config.toml
d_model = 576
head_dim = 64
qk_norm = false
Each number is 500 + 50 x the weight over the matrix's rms, rounded and kept within 0 to 999. Layers, rows and columns count from 0. Numbers have three digits each.

# layer 5 attention query, 896x576, rms 0.0772, rows 192-383, columns 144-215
558382494382531531515585498517447466598517506459614421464522609513518588483604529524490565505475557519408487566450474507568468525513507490540510581512421556498451521520526494476527506493588524548532497481523498534509
506488519496506535504559529552547518525522492544521513456492474413471465489395512509503488547508543537537527566501532476550507545475506482463452528479530566467516595469514504436486503478568509507445477519552397485473
537475529516534497492465486564438523562543532523493524471511509516461470465447493464546526487546457511556559479493523548481438510501499468438493492551441545483509487478512581604483563559414508489577557422569511592519
546545524482497539458518515502450460571535503544554474502514456479505581513575521493530522523457530544407473577461542528583442515481463482472510507478435478511592572462533463512489452501541474485521518450553524481592
462444491546511571499537566522417476531484519481562501489484596538489555483579531484531562491506497470453444563468521554602413473530511449542526505542452515526567546436513562465479448524482586442532512552490533513471
472445531477478485389469460483514502556466527477556502528492499538442544491581554528539435506518490411452506485416498511563518602468501517561558532522541461463521514472525450448530444510557594469416479518550464558531
581482575511429486491520452457524454542477459497516436489458501545511565502610521492527461505474578540402501504457519455536509529506551474541545522530496478513539571499554440525468454540469441484491474517531453406500
478476567535513502333471395489506491573497448517512429518505557441510610399589510632423548471652489554454451421533474526557620514572478454543490588446538590513461474491576510506498558495515536462516459466465501579489
464500535503522543465578453487449552554501524418558531514523560478514559490484508474509556536507562569411488535484510468558438469540481535564523421528424507535548568497415496459413443496529507482543481563542436472553
533464492524507509475484506545434497546544424527529461528546534487489525500507542452533509533552473413444475519516554575557521471559536496616533546463563505515476550562629483418506457500479579500428531487548522540489
463523515532513474538429507471574549527432487450418470410413531468558492517541391527455504546445538523509507462431449507531531462572483596436535548495449558405578502576561522494507526379527571467467383512462464462517
494457494421548540593489479466457501579514451518557503452498461458412479443501448528553495395418523532506415449473446487481421460478506389509535515579465533416542542495513465585543517493429508474494491436472509506520
487552531447464470539581515511508487448501505495452521498481537531469470549537386438512549530472549512583491483485510496450509482487475562476502481485532519523453500467473438590494481484474407488503501486505491572539
505409514566503481447601579408487556558553570407484550514428489516554475515472505505552570484433602547510518563429468416504419387522472472521495385597428457485552564497500529492456493481505563497464428474547386446515
502501442434536508484562476539444568588514513437464584533552465441472530477497487504451511470436481618487557422438456480532407509523475419474508464497443536450512578589541531535502559556535511523508441431481515463531
375405501533483507434506498448520582497533493480558512525550571528485510548572514534552562598494554535400482408486523457555475502510460525452503499620451418459623555424549484396501487466487520461504491448507513477443
488547449600459475566552490497466497486528603489509483512492443464577545449492482535508484493487458455493544556505460512462408504494489501514533522578584524465538532530522538505454501575452430484477479540557468496546
475526498545515450560490502506483532521486434470586547568525549485443569397544529555402549514546528491414520552495518550480496540536538441548566560462483538581563489610562518462501492457532509508551543599494494572509
544537483517556572525502454444529475527429490449558493547486557463520535504487437483522482550461519573477484589479450490544439526472494480569474500497453450476575491433479481519483476531543477553509401528500564444542
429537522586526522458464563493514499496534435521506550484496457520524520544617508503525411539503439476526596502547521499469516539471480487441544512487578541466550410509464546465454562561502461547496591559486534514438
568545487472458469655593459552542527543536424562476437496525445468490531527414618571541474482581559411502529475523607493530492504550486521371427596525498440652556509540599496477487503420502476429491611572538463474459
506455544486473492539518518555537459470496478467478490514493489511383496552483482552534460535538520497473545429470525500532592550484525552508463471442506412603490426480444502525490492429519506485521477505475525526480
410428526562573444479527482498522488446511405540458597431458557495423535480512470526530483532560492515504570475514502538502529488440542554369473537484484529496521406498446454470496519508523427474506478560520494445450
505449545573581439478422500556453538448430510626502510543545615503443473440548423394456494495437513443535468377425406491540554519468538624559431448457490455550389582551482507422465514515468506477472441431494417465491
543519626530429459639475423505496575520516507524571624572575427558498468520413399551495395406596451470480463455501582478589540568471530481433460497582518473592537440471487497556484436505489527511450646633409558440455
494457537511432482474511494433480494493464485562505453552485517508474544514605588460435453546486485499501516444495516560410483571528437509604487481446583561500426458502493482509507547481505464536431460505492514480589
485464532525503520638445587594461561441460558631537512511575460575542477498438457395449472497522567520514575561481491512467466482577468572566360452571478563541534532431603536431401417544498567457501470427502449559503
427477521481536480363424443461509452431466437435514415513542511485552533512563457496406485486507538528446419450499435460520559466502460529526466549461492412451534492560515541549537445515441476512554488501512558550579
511481363561501581483480506490541478525479548395537483496492537547534480541504478482513497509586448433497484599471601495470599484502465538574477587532522482450594518535563495606583438591491645529503456499449459542460
413573470476553526436568499514520430556488498537486477580486576514429405589547584551488500526423580503381396541523483550597477395554500515484464491492556536578518508489513523443464560575491511600461443470469517578494
416551503581566469639461376407563543468570512573493498542507450578642476520560602467449312547424538519535468508486572553431416502478438534390496503588569515517548504486588540539553407440525465451420491527489526449514
546607477540566527686526514552492405516396510407478428558504541413518419356506479579522592445572483601509483550577478490464486533494589581533533548463515505534464561577520551559477511560544459679500546498547474529440
590481536518533509449475484535494511524561454555475442452529545530558443578463504440438532497542581373528415539591545563537573418465528493447477540589453554554427410530514460625456507519523511516489508516445519490374
592577497480467422592488523493484510461557526479446504565415651445514537615448450489460471488424526516571528467387498576470467484581491443504515490568513564525462495435543469425544556505485457491440370562454396544460
455528495451454595537448503485401498487419617524549506588478462389481441491457493441438562448542539524472535551523487515578542480505496561566350553507550385383519543523555437387469390616505601573543518530562586586539
487527587588507487451473387583565562561460595582422610464561480426552515499468515455531544589499460432455542382527509547444407587494512451459495526423487436569427562452575409493414471497505439538448557443460530406491
436649404477487427548543361492483600550505454429538503500469455496541560560506561452415463518525491528518483567452499463443532510603422454448542462584478564473368385572517515481461529437477508561573544467508436540513
575504539470412491619466480459421458592566653478442490404517446605593608527556464602519547518532454504596463543417505432445572477488531475443467521535500556532552485530641597551515507481392563498461573492424471534557
449597455436568386460394444500500504561437451521513497503414525383462472477503458491537567633591511477428447495526546509461495478409537613481474479469489469495477550419480477584483435652504498513465458499570493529500
514539566510524582579423359476628421491501476456539527487481565504571686578531532537545346588412454474442484392427520616491486480472477521531482408516548451466394459577478476320548433521434510541470516488519545433564
477523480530520541458375566488367482479559559519548529554434476462524405529502486496617493516433527475482439434560514496595480466494460496604592479395487536598458586451484466404511463488504569478469455639467454539465
460430504565479554590513503510517568470456470522628542515444541440539410549489455485413537442412488464544511515460469487527438465454485498552467578520559459449540456483554506433615542472479545483497588548584447525596
512491536500622562462564604475422404543341600556616526464540531470534449483432602556529476509470500537541482500432438607617456487466467510519482461516518639499561578523520444452533532536472491505483521501442474561509
434541442454695475576493421493445530502504588483523505527510452547467621592559523543452553582498591564422463585561447472530470475538576486531528482400444590387411526591429518603572471592513554475495612540525469413415
458500506545501457508525558526494556437468564508404506599474463614388512468517450500574479468404470411551466447411538547482478572520470551543495611587483424501521469526549514555518513556496415488458477511588466469473
564460566649592522435419471463547415437525598412497501512530523492532396523522557420437527485468516500475535402513491389427470516430502561500553457494402456395642488576428489508477577465559577504585544421491510448483
476482473620533546459501543504545531582433591577474556530507461386539394472576389493438694485712477468557370523644509504643465501498485570398516600514419431443484471523634428532478532609510540461520449523539543622463
572474563636454489480479546656391411491533517580575464523452575444576466499370499462572501555500490522417505528444505507502564618466432483341581473613490462518558462427515488499462550529343512473404488473501601504577
546491397474478537447552440473514428523499535384484480480556413483482464495594478519482521441461426455633569429519630495411570547415500567248484418549520507474583530466438531534450559532460538536508484430508471519481
532566522536459389466519573506395627476464629491429588494526518538572470436562441622421487569516419494487459532555527505348471501510444443459420477497425383504469504477438553517503512453502398550495536436576382641441
517600509478596421554412432470421520532451498486519497636435468428445361365403437411337478564582489500581540651541525506503427526456540537450487559470550428355461510547540550628499452458477492536460564442491408598468
503386411508541622543514602589426426523457491449478520520494529488463485562533510478550381463537578538450484424463550538540590472565533404456484561559583459519498492420583504450519530496478593512415482519563494509459
553605530373475551588539544453481590502444591486601458532570448633558476459481484462471583443515463437548526587561504504403469534478484608509464577425508566562443497456476551514454575511518482570465447494438433517568
542485427400528427411537542456540509514371498493376444546423528541493486508566437475503522478450567515527457478366466533457463540507519413407453482490510485504408445482499556579549484445440337521421604432461402467454
592539447536495521453548490443547601483546502525611521614472430447515470610507510402641402502474428412530488472520501536411589512568532430484523463465523410502545517374528525525566561551499521564525469565523653432504
484429476449515486635510567490504478454631574516549560494487385537483672486462447489519483509548530466495464532449508500583494630463448547394416429519384408528560395486591538578518580474439465479577529512542430496455
592443488523509520392597573452518411477395426531474476463517480527532533613512467541456500520464486529394471387501626539559445477520540505533535628507586344425662455488492532461552547459479506536365465440567607503526
444396616526530502417532436577411542527498544500381447508537480535586512487329564476440546606587453435586552574546530441411406457533475471468531531509551448367497497526451563589572571448393429401556535531542506517444
383357442450547455469480529550511545405542448494552439436525383452564550334490467560599568508503467519502408398505455429613455580491520496531510603529443456463452435466517573525441549491471553547531507470538551406536
485376405490527493561391506379466590448470474424540534513487486488512571480499418500459414529516458555586469464469539437510626513508553585483558470445515527544521496485473434496478525494486528484422445479505498499530
558476571438548359541384527440528675473465462486374458511570448514499586485491504515399532504534483555496637449449483448485520471521523513519517473530495563490500464584380599593450428527494493566508509503469484500470
481637503611521537562561495552484487492520538585423526517473460511529568544506500474396464371525596506459509496401474406446524521484492469611456532486496529476478618555415502432559500566520532492411488508524502509418
576458498531526514356457519464510519482483502456598625442492437556509538607542518477518539459469503555408589511508510528519376521566456531602419527419541542578456484524502483500475584495515551497503436514482407527497
509527618589429486501430489361514428488581383495530472475416462514550505442581467461437468473509515526480469614447400505459491506509433523506385411525458565511508530436444499648545501492574511425429556521547491465477
534543478480512460511529517460559465498545513489582568488445482521508421528462550678537448473513550395475517509546468581444485521450500501519400491479507475425429563433480510484449538356563505529518492420557497513498
481468540553487556526431473512418546496484570550456558547463342457443402537412403542542512428468575589613459522413561472537535560487487441343394418442589541563487438548501490526645571535447490499467565436475446473530
536489539484555481407560487532497389486507548517503481515434550513528493516505546530494510517531484457433557532553453585446478538461501604573554511468512447382425596439493501510403421374520520587504517452550534478434
505552513545482431504475482471546560545498544514496479520443447464444422579490457589529529571519570421574575506541474454469560557494488521473470486417584541497534518551500539490550530453484437515494497406500408479523
488485562556416560492413547454558479506556465488559480526542434523462509439509494564590528523518508447513490473475519491454450528521547517505463480574557543430467577442578461486466547448523486482420461451521481466531
538565530541471529494437458496483548480595497571430515574467456491465449490621438578531516535537465547606512508492543490507521464430498525492489459465491473618549458492450448469527558576463488483488427443504465509485
515424531481533500613487511510478533527511507513480508574508423525530443528482454525515445480478577543514443454498485490562511473532518391443413524506496553512444467550511422600494502478426503536517446543477500531488
509370483482471539489451530593567566477605493461652629473556608558501500525489532550397524507491518551449452575510489449572495547602550537544546507561487484358498442461448511524402527479477530476550560593521547454507
534521489448558453442401443538540442558447489529501399496439583549443527523575524504485489502566503443566555502512540522531578461433516507413475496512562475507429500469526522552542529537470462520428402432497507472523
475527460511501462458503460500452525444487483509455455450486544538554435456507504540480471479478521520568431473548468482473537488553508475353419505486565507577516439502490380533532533573512511457500469627553541542448
423493453436541535413476509471536476547440458536547500511487468512473469458555586493492498548562486488409520526499500559543475469431513575541508504533416446454473571428581542528503480523524455483430497418517471445465
488497513592481437473435483489504482499455534600454421544486524474484400534529560530554546537487461529574467487481519520475624498515559472342464532557579560572505504506471496582597529518460510499529453507485437527454
524471496520474474582444490454492448509444527551468443506457530452440455508630508538518484510569519520512509544546547524442601469474495543456474590425388517507527530434432503507594573582504520497444405377490478535534
517505498476590436513553567463515356508531545478417491446454546438511484435483469504477476461460597525502460478522443454493458483514488440494520477529413567428453545375507536427502454543428539533476492550501466463544
524446473519533465570508475517536511477521538534642530479574449515510575583451511439460472486505570484441423496466571498566427465600481580656623451499479476426471469445470521493421399418559479447533544471486508380464
525558510513657507440637549463530459445524519515583434431456579463562481487561546504458504491526441516424531513518523549515608501503537487501522496477533522487524590497543451468474506577518477568534432477474452506500
544479509474609482447465501513446539430433483555551517499372568457308455501502519518538458591547521463530489465496547543496600465523517552483516533533415497545498463414580428465534533517415503485479559513601532472452
484571493501526415511421431567466429528496455487515473537492629403627574519517386556410517481480491563587453495502527367474581482478487529594523462357540529513462547523483492508540510560553519441452363583423563586516
531497451586485447478484526531478454607478566576559473497576498504460497535427510495517552547469470531459428474478437545590526420595562517483521453475587483469418485533517469460491505521486501485513499463523493470523
561387471489552419590481527479478574543519468501456587449488502500508561409556449553479446461508497493462601482562323514497423462420490452507564397518547541468597463659442495553428438433504469478522481577491513516516
542585429445561481428550470507500528567520502457542535519560523516472424517558572436550480439480461517428591561473508543499458463519480467481484540563548409479580433510440489454507449499561452536521545605536500484451
413465440509528529460435431458480483423536466532659586549573573442467546586565544567539534551520461502495478468452567484509616485508562501471465538397462385478519473501480420384461518560453476517455553520547462517456
481332404486390400532481400507432543488452453575417457605602580531480499549585435549596526529480508490478459495463633510514536484579491514436521512555479424493512604377390541508477483539519500571512504475454516568477
605559533524554386511515553504530486536591625506378413557485500644556508517513472413516486536495593516550473478555511473525479504543426511480459476551524534524448545602553580473536552591529427562502464522454556379572
441487405437540529660586517528431542442544467437580590526493556438571456578420481612519522513428396479535501402576560529509529592472509422447503557487474455583569423470521486462405451467481469454545596540542509465472
478505527602416546572541515620397518419514492545493528539502441469390502619608490577542404579531463484483427463525580482475610554441546583325527524476449383639480548498471494418489534536499544508541567422509470394554
368506466391500519544517493427469482423524524498399491529526463476473485385581533452436457413519559562561485515464451446429498502481558444418485594479446531392536580494434524525564554381467441476582503372518467592542
403526465485501579458588450475568527490421426510393520506487477540508382537480492493566433430452478465431450496517549456557418522565546547419342540496372516418491470451477518537558553543535491553469446392507565439455
518436553491440504317608547624630506511464410487434545475637475562456655491529458454509546535410497544524554561447473529503388445499549580474486509482619538424542439555565491472492498430536416459597451497494516481551
462478404497570593499559557456467504523452517435542489380585446513482527546587538626608489519500459417591529487556536477427484454491495515505527426491447433519598518456485506577531523492475437493405568595478464554437
476452514473559479395425609593481550608433498416550522541439510420407417539417499471519565491503501458535562564476525499429456512461473437517477492489526473532485500579452496568482596509526500534439510495596497537463
372482546578490561473608409438393560484483538508560434518509498537538523556521580422566440485534491482544535544542477465482454453569521472560566481510486506502398565602457539524496549474600466463581580389530447530425
515495599544404506527465498562354525561459492470508528550512525458586536453455478529471601557530510531410604533489457549488450440456590564413530515438449578455562525585363514382456502565540516554498442486592573583429
433568453457535424604532510531495414442483535553455325582616401510482480487576479595383512533486427669492496657599485484418539425601478431673437560522538474442521524648473481558492555561527530542450535528497522585503
505504404392473616492621439684484505444424464573453517617460427517385544413580435503527504507418453457434534404517561504569485428549442538429535508453511524485470465616634440516665432572541498476514451453500503498598
420565448559487531519521433544436547433467571452449526519572606589433474562514390553535554519505495515452551403470601502495542448505453474491450526516555397490519479533455486393476496547469451501347547576531435580587
466554583494357384427456422512504478554534505441499503431410466449505480502504501505397502470518576556396409445520399563547497636532530360460580330530604551518451464439527485563460442409514387482537492583483462527495
494559479477579553421506417575554510460366471532686544512543482551423508527511508430501538505436499549541438512475519500497444483483563571448491436438463515520419662464682470492467623563403378498539462400535523512529
607492510495410476448573509544479505508522606451552551511515476484552525531599483525553482464461394435501527538419461452373512576579450389545551541498474443493613534499485600536468522401508430443437495552568621428461
609527520426411443494488407418542537482482448475544537474526638487449496461472547453502434477515495400415425516514448487444501505446467507527523430440517586601459571362590527469529487478503546526510523568427501428572
531521532462609452575540453345515606554535514505588575493527539475474408411579531378409497561456457504504466561448529477601487599529524531433483498538555547514377542429556537539475416600532392514503551391435539549445
521675465615416431501495421537516598487634506559442582476490551453530428499576403411642486487474591425437598499445434435422512616426410518466504408606475545536530546607508406496503495471489506579491528498534548380537
417643402552546495480478388473551606512552466422608520458466476465540498584409400491409551555573528425510426580522474521389474579485484562471558459453555518511446521464403461514485457517493464471520523594514555583477
486503466467521486497539494558599530457489545613535476572530495502405517457587513467527500500461583502472521422480570492532408478518593465400547552528556473517468479643530422424519547443474513446480579614521468413365
514421461476455467662625498468568547532481433494452586530460506549448487456465537490528324494504494498541511476488419442527484477589575522502510483462408654603537454362555384430503509516495478466442589520563574439527
455519533563554496503539483508433564489435523546475466533522467553442450496464480519461558515403506473437549639481535516494485438477450485449459515477376510462494659536597498575445554426595442557528501409532433577535
604556487452536578606435535493522514419463413494506475441470542428637503534381495573482518489603509481518643484576348415453605471394387501611606496512514696495451533478631420517469338483529489588538583396550483450594
479437455474543559538481473471429512520663532490415404511532479553498466330462454423519559428547504515489388499440470550518621463483566493488451485567470383595513478510381393514507517445481462509583568485504534483449
419514531504525312611582563472535469337481480501501575561509511520477477477520586464486506508421485614455567529459575560526513458496543451524449616404596513502559497540547525396485580584563453538431565458553503541478
570445522493510519508415565578457438536463523513381486520557457468489481455476500561662540488558587474544446470497649469548459544499494515452578496504554518458509428484512585475402589414594481569586464506412509463458
455403499366477515372586529435570546573611506540480528522416497461460530513568521552521464492389586521407485331361637563530492535459455322549541537453548418514499441530473488487525511556511565481419415606457521343613
475401587604441334640536542491484521447495510444528443533537532476493548512487541419487468484469533474498486390445425451460658578408493528575578531534434519630501464458483481410493366541455395382471514507584485514540
466416443479421510448436468435512501487484513512645412439521340458680457560494452562543463478480443580527568499585445467522473493460538464579618520496461458523532382438608548431547483572464600453563505481455528528441
478496556464624369521449539508536513469413477553486495404571450506562444496497543534392398465488471380494507610432490433403587438451463502418456565482634510554501541533607569425469563413532559493470578475472460486532
494490569450520420492564624552424500427602495462588478491450433451541534573471443449460522427476506614469483443502413482455474352421495484568557533422539491548501500569471512418422467404535434538503509425571381429532
526582547448488467502471558419438476484417608515508551417442453486513459482450416575394400472528427567437480645494401446495605458425443422488501505505528498379490434587530464491446385435448540604435524415495531553498
556505498476438619570485464438585491440545503459519564468493585455544463523536467479537344409523442462585473530366560548543589581519521502451475388516488484423536424546460496448560557537450556486484488631478647456519
465547432452342580513526565499425617569408588526496517635526529542517444445581531569495400527440454545487533553516517556553513584603514594418450590516427496496518513543501559495518546389515440449460566531475539576479
542493562516506528483359457430444510468464533498602499506457471487522437405440482491550496521564496449482527409491433453457523378528510438535493473554460551462529423518458462448412414456500566478433451417483516438438
564474430574515476470451453455417482470439512464396479571546619482582630407515587477469574525513563529526476615488511595466487492468502538576403484496508486505452575535380404487511524552557488462457520485497504465524
472371502584432603503483479598492420499475494455553571463492546613525586472532428474488471496567512449489482548513599538446518448370528579518498398473483544457602516573481445556509525602542456571445566514522547547511
567543606493449442498529463492492475404538569520528505478480377427502521528492502467372563423556467459505436530412448580549527533501531517526451538522422554482492434421561592489453526449508534537432519535515479580541
422445500564501540529529550534597571499400472352590413478469411556438388538419455538535537491495497504559530600465522484524524580486543479431497546603483427514451451483426522557465463593444540448458522445449443543461
549485386344546493461508483477543496509525456510385491546578556454480507421517407530485634473421536496448556481548396545434452414534511551523540609562426511450607443524499530591427455491392531489555496446528538573515
473513519494535477440476467510536520520536527512530549566476490476506496544494517400572484383500467547560553414499533489505443516504540466549546459503443560474472401510547363532521477481487506507490500503550597570518
494510483462469497486482463498498526536551502599589491483526497543440515563495490559515569505506564574530489524472474484554554453537362425576445506389508481521515483493557480506402460556570459510595504515545464533463
515467519553496495532528449448557617558565555598508476523560477529492468444515498434441533494462486492501578449490439464466502486511404478453517501471483522495486320573579489529485436553512519581503525457459557456464
450417501438408564548451539516496525491540506435522526465506464619487466509531468504514511541480530537481514542480509505483492525443404583527507565441558494460597468489377571490425529465465468557535520451491420401415
501472563446453499515526454504468424501470473549442490563544495490533471481500467501496488507444520483514551434529531489526515521471494549499487582423503432486485561453476499531529535497527606419484502474509522458479
512571543533456437452473467554531513519512469452557521484521522508536537457387370487429559504500477380550530494497523401572433553481553530482478497474476582486502467517559547551581502530466546458489542443518421533536
469472480482550531491562529485503528480489471520495548460444468532563533540545508573502494596464551488467553509561470547472499463436419598470439465445552402491493501421414513434395519511563598485525496508480576462482
537523561510500449509495460425497489556559558396603412438437512530571491530467493508488557480536574511542437514510463468517482564547480490558502539479374386524532553420460635388497573501525549485544475468550517445514
504595483456460396602548362486543448441544492548502478635509430504551512397538497519510454497474506524517525445430505508531489445477509486532460482535526531498544448491618564585496534449505529502513527498514552476544
511450519584507516483427502496554523460523524410520519522520491455475467466518525589524591418480472431468487513449581547458439512512568573497541518531457558507476473507409530543438447440474530533555545550511485510457
408578580560429415562626505430564479545450487571498499512542556486469524466553578484516457509523561446442481491541459453576511558489524550468469482491606495500543607529548504549489483531463518453472454484422457490487
570604509484536517456500495490485595535477557537450627460413511441609513497527494558490466506578492462566472516595493541478510418462544439505429519464519528561471533523483523422498529403542416548443416476499479559484
533553503418423477467522525494510525502590452445559463546483499416507502517532473408451451488413495613498433435471426516453488524500530556562561574466429497421536461521498472538436446511587457480560536477470461455514
512536517576412536622476465528471467459561519443621539529484530437521509496512538487449502571544402529493533474597478455477443486529553557557600493438435496540459503433447357427558512543525452481531508456427434511542
528441493460533406500435483440516469452458539536525455478502518539382491562529527570412475414474512459547535593511445492458509441429448491468507485556571491504481508513422622451622450515587573498468423531507521485526
451541483421507573524630500554519501450536512441629529464603484423492501503512552500472471559485470434426419397443617571528509531598508457519506512530537527445575433487558484464544523419472461511532553565481451500422
556585572446550403498518512510490547426532438508427421557453588539538426476455531460447401562577510522490444549529456508490591468385532596509496538469562540510533540488462526521535590581525552432510542452502469389522
495529487413533479578463469536537562487495634454485484541511425533474599497544527493579496533573482471533488578484572499483512509567502450559451388529499507448520486612473409522559446482570456565562528529468529425482
515410526492494535528531421438539504529461621523501472481519396451484575476528492497461503532513563557493438506461416423603524452432491422418473594527532506511447519434564497497505472393508512542506524423539450434473
496545444474564497531581530549494454602496490564560445575535512510522464556528454543520559545433469437389478399381525524420495531515485506563437530498461611551627406469538442461557448451525453519474567562495485478481
533502469509459404386512567506488467465491479514487387461494491507568513452483422455553538469464490558483465474450576499465483522546444473498523488414695651633499510543492406571486546459465437508536511533509485583531
502354509609527482450475539394453595464515472437549514498576385461562391460395583550476466469503434533461484590518476447492517542470499580359494610490516484623509460476508586360380544459449594486571503614474432444449
544535588511504542588462534448524492496462552510628376464500414468523570513479536427492516494538463494526535558521504631462373414459500494474488416501561517577547452580471473665533512433552424466550395637538549499467
383566476474427494483535508533500512479547392519478485581503542441587515526478479475565501588503450565512503517436421505386451537498554497527527515502486492552620474452497412534508544474449473506503527450520447497520
504408510517485488558521437501554582543419472429579530614542476514490507533422441571478504443475507483489545454489509575550412464538526469578521514492486457477496438443511502583504435484524553481576556526470443459588
505523558533499488421506574585504458516486442480525564436420500410536450514550459497537537474537455412479490568581636544535460584512508506452453524500486483461487415528514549557509458559466566465475591493452541581441
445500487444481546522641485552473547572497419545477491536499485481420435488567507385471486514522476518455524505445462555496463514407542399483502454553594574549408424538527483558487501596536400572489498526436503498466
595566444435541508470587512578512566618504342478502535505541584537468513494520480417499487564483399504486486561557480557534554475525535597546571558515508526424486495467478395534407438593527533480482516475489560406500
494463473473486592374486495586480548556508506445495441522524500500488526428460426519513508428407551577504503529331528498479482535538523486531527437493532560515518575562447556518516575475524469470428525504595500469436
419522460468463414423414460476567436344519494498475443445496539519512523477597515535596440508558536508523531523472529530368494504416534512471510569569544432568648547547523506442417461374485457506419383586496472461437
483520573498562441603560421528499527495541462464444520514473499537473439423566518525536457529561515508497537482556489446472475524483567482486504454452486500488435507458576597520520443471533446521542479360503517479508
488601529457526405470521484447534546432457519461541420523491602520593611465452475504502485510517513427494419380449424462519488484402456608559520417495522420579454449593482514623580430466513541549519490488583499447419
500508507512543382585564495432474536593488450514475564590522605470542470508510480447468432501507530577524459490490636576464489434470538493479476495437460501521594482530471557501507521460474437616497496443501515525552
587413573483471467535455387445485551478534413487468418456594533480491491424460417395526353461525529555502564527509508532508593533502501478413561569539480523521480601492484403510504480509503561482542506412492517403551
554592575515441557556507473435509513410528501498544502517554512510497614561599543495482492601564542545465531437465494449448517474442557490596486519536462532554565508469447476409516501484531484495489550543556516462529
453453520467375511465566513496557537436495569483537543450529531470517452444559429501467534520460477533485464579566534495555552404410501560614510613543550521515542396515466471525429585618535569458463449594487450543492
460543530490462496566453472441510510459479484495424508431411428493405474545465582517453481535505575510517432498495507475432501411443458604550511440454532459481532480513531526426590468460506590532481576415524510535495
467544496460451481572435501471550480445487489568448571513535439516427463415497612495475463475609479546523432500526508463473648491568531437492482549382484449557462472570467478506434565525528533414524527514490461518522
525446474474522526508590514503455512444491523546466487539494402540537515444484534465463520473513498406488506459473486449439464542466508467546533470499433437465454458448560478562541487492550457556432521521486568583582
599451506528481377463571538523510541528492523603536474488596505442539567565502551556471445591504464480509600504471555515485446577531521459407447526536535582472578450479598605442529434566451580516473485443476533489467
509504484457602490465480509577543569529556494532573499560520454487500548436384478518524532519485460470441488458529540526536390435477507498565551544425483493429493608532633509520431486490498469517503412337397472497487
473472494515500464520486472581410514476493551552488516556458496520488553544500541525510443571515507563429513391567449528561477531451614483529441458515455484549446490538552458601501497383465502457462566419436508460487
472537551474445499479501448627399527453604545428617375498528411501470416495496544508476428459511506523481487460412468532527519543545474496419509401611457542472511482608596512410494466473432521470459533533512450501563
426623503564627445539504502562512577516566564504458542438505374557500463472523461437499448504451405502444508517479497371488501565591477460535462422489621561442569546409520521480477573460427512435460529472452498518468
540483559463463502419527568582543465554484485504428517493503448424584570449473455484490519501499522464469451445548370513505446521467504490488567473429444562469558463414616465396476516538462415531546481446486439541528
602597483429566493554513501475407510528477436496554462584567535468450513471499445557413419476542561500420478536450515493523535453610511479544493480408463492547525456641584498527486534456536493422591517512562556511498
546418406546480461440542596519473568426557506476424660526490500505516501545404492546558385501531518538506539435466497512558490530537487445485532454490501515529449496436520438519425459502483450559449498487456573521435
550531493527448462480442574451544505528478509513545510538496463482533446507521431527470469524446523513476451459509563494562521465408508471366415490369490656585381486355485482467499500517466543445529388487543510511532
457528553464473423625525460519527547545534527497586435491518526444525410490479486529397490447503562406375467461487503497536492530485520630560419479433526466470586523347604496460462532526459616585462596499544387483464
552538586484485527508395539508462506519474502507551520474482561417456480479474461553570516554559455608449585566452494449430475507590444468534580490461478527395466563509522579479565518509453613491533496456488505542512
479538502449583482539621377481399497459434478567515503487515500618510543553586493589478452605591468557491458554522600521586484539494539545525482493442464454451515528497605534504496507470528527422543499522491349558499
501625548421413528504475350527497530503522450523562429449489522447435527422437491500484388463469547437453511511533503509528470506429490444524570462478372431461490527478597468491491540555497512497414605549508494488534
561507503572574377485543566521532517530501455508554439427517472454431471440491503428499378466497642571532419453528409517535487511491545495530564521481525497518471592493457413478465520561476365501428510449436461514420
508433550484587574593475499452477443396471553546487559557513553515569486510449516519563476500519511442556519416603393506474528485522502426563448503514443555536579535333412465438490552405532418524499497459467500450615
580560473496444491473500564462548435588444541542551489554520522541534466589504569452533444509519550418405501572554537528476517513510524496568512559407530500447537525536457377546578471492525563496438435471482419496467
512536437536449486431587502552378561560441485595431537500523480435511425522483504368453495521555492426502503489559526381486505482524442454575525410383564432517430509509452499608515512528515444525552561535534439509584
464493467487448441504561526525531484520534506548497508491554482477501512372521448450533447644489503533542483526414500487523498497575546442539550527535484446471557536586503488448519451517524443465501579549463517490484
511429451558517569501511500499469470497445467548505411481551488482391510481570572471517525465493512460477495485475442538537533483549377548565433515496581490585485520430471411515490476586472509535504497503506588538510
419566521467397534613392496550544466426362480475537452487570516490507473522452443540480384483496443585525476456386387541486521484449495499483481569463513479537490532461513561461531489455550474460418434530488546510529
495452482434515586435644477539575515436519480458381517445545515513444543454573484466503565527540560498516529405576414447488525611434442477478517504471537486525462505449569623382459447519518485485499464549426485457519
511417482586393610524488468459532428488524438560483454595503492514509471580494512427602509515454630525590469502548440415478581475446545528488494526459510454489549483580447592511496514521471520571475649532446504567551
573500469498541493543450495498574462515462481371533514526459486494494473465487484528562523479543463513601401523499612498446535375536480595488436529435424431520457518431434468562501513564433553530502518459462414481464
506609463547447459522495450492488430461457455540501577574513539436538431558599513456515535528606544509499433569554429571400351559561505461510546428518472497438502443490543559424523392560484464550501486557467451514513
467568374498570538492501417479407520473567445600550500588526511534502507541476501511575452509552386517558511400431520485430465527495552478446525506514443558549510410484370545589482474545510516448444430540500440509465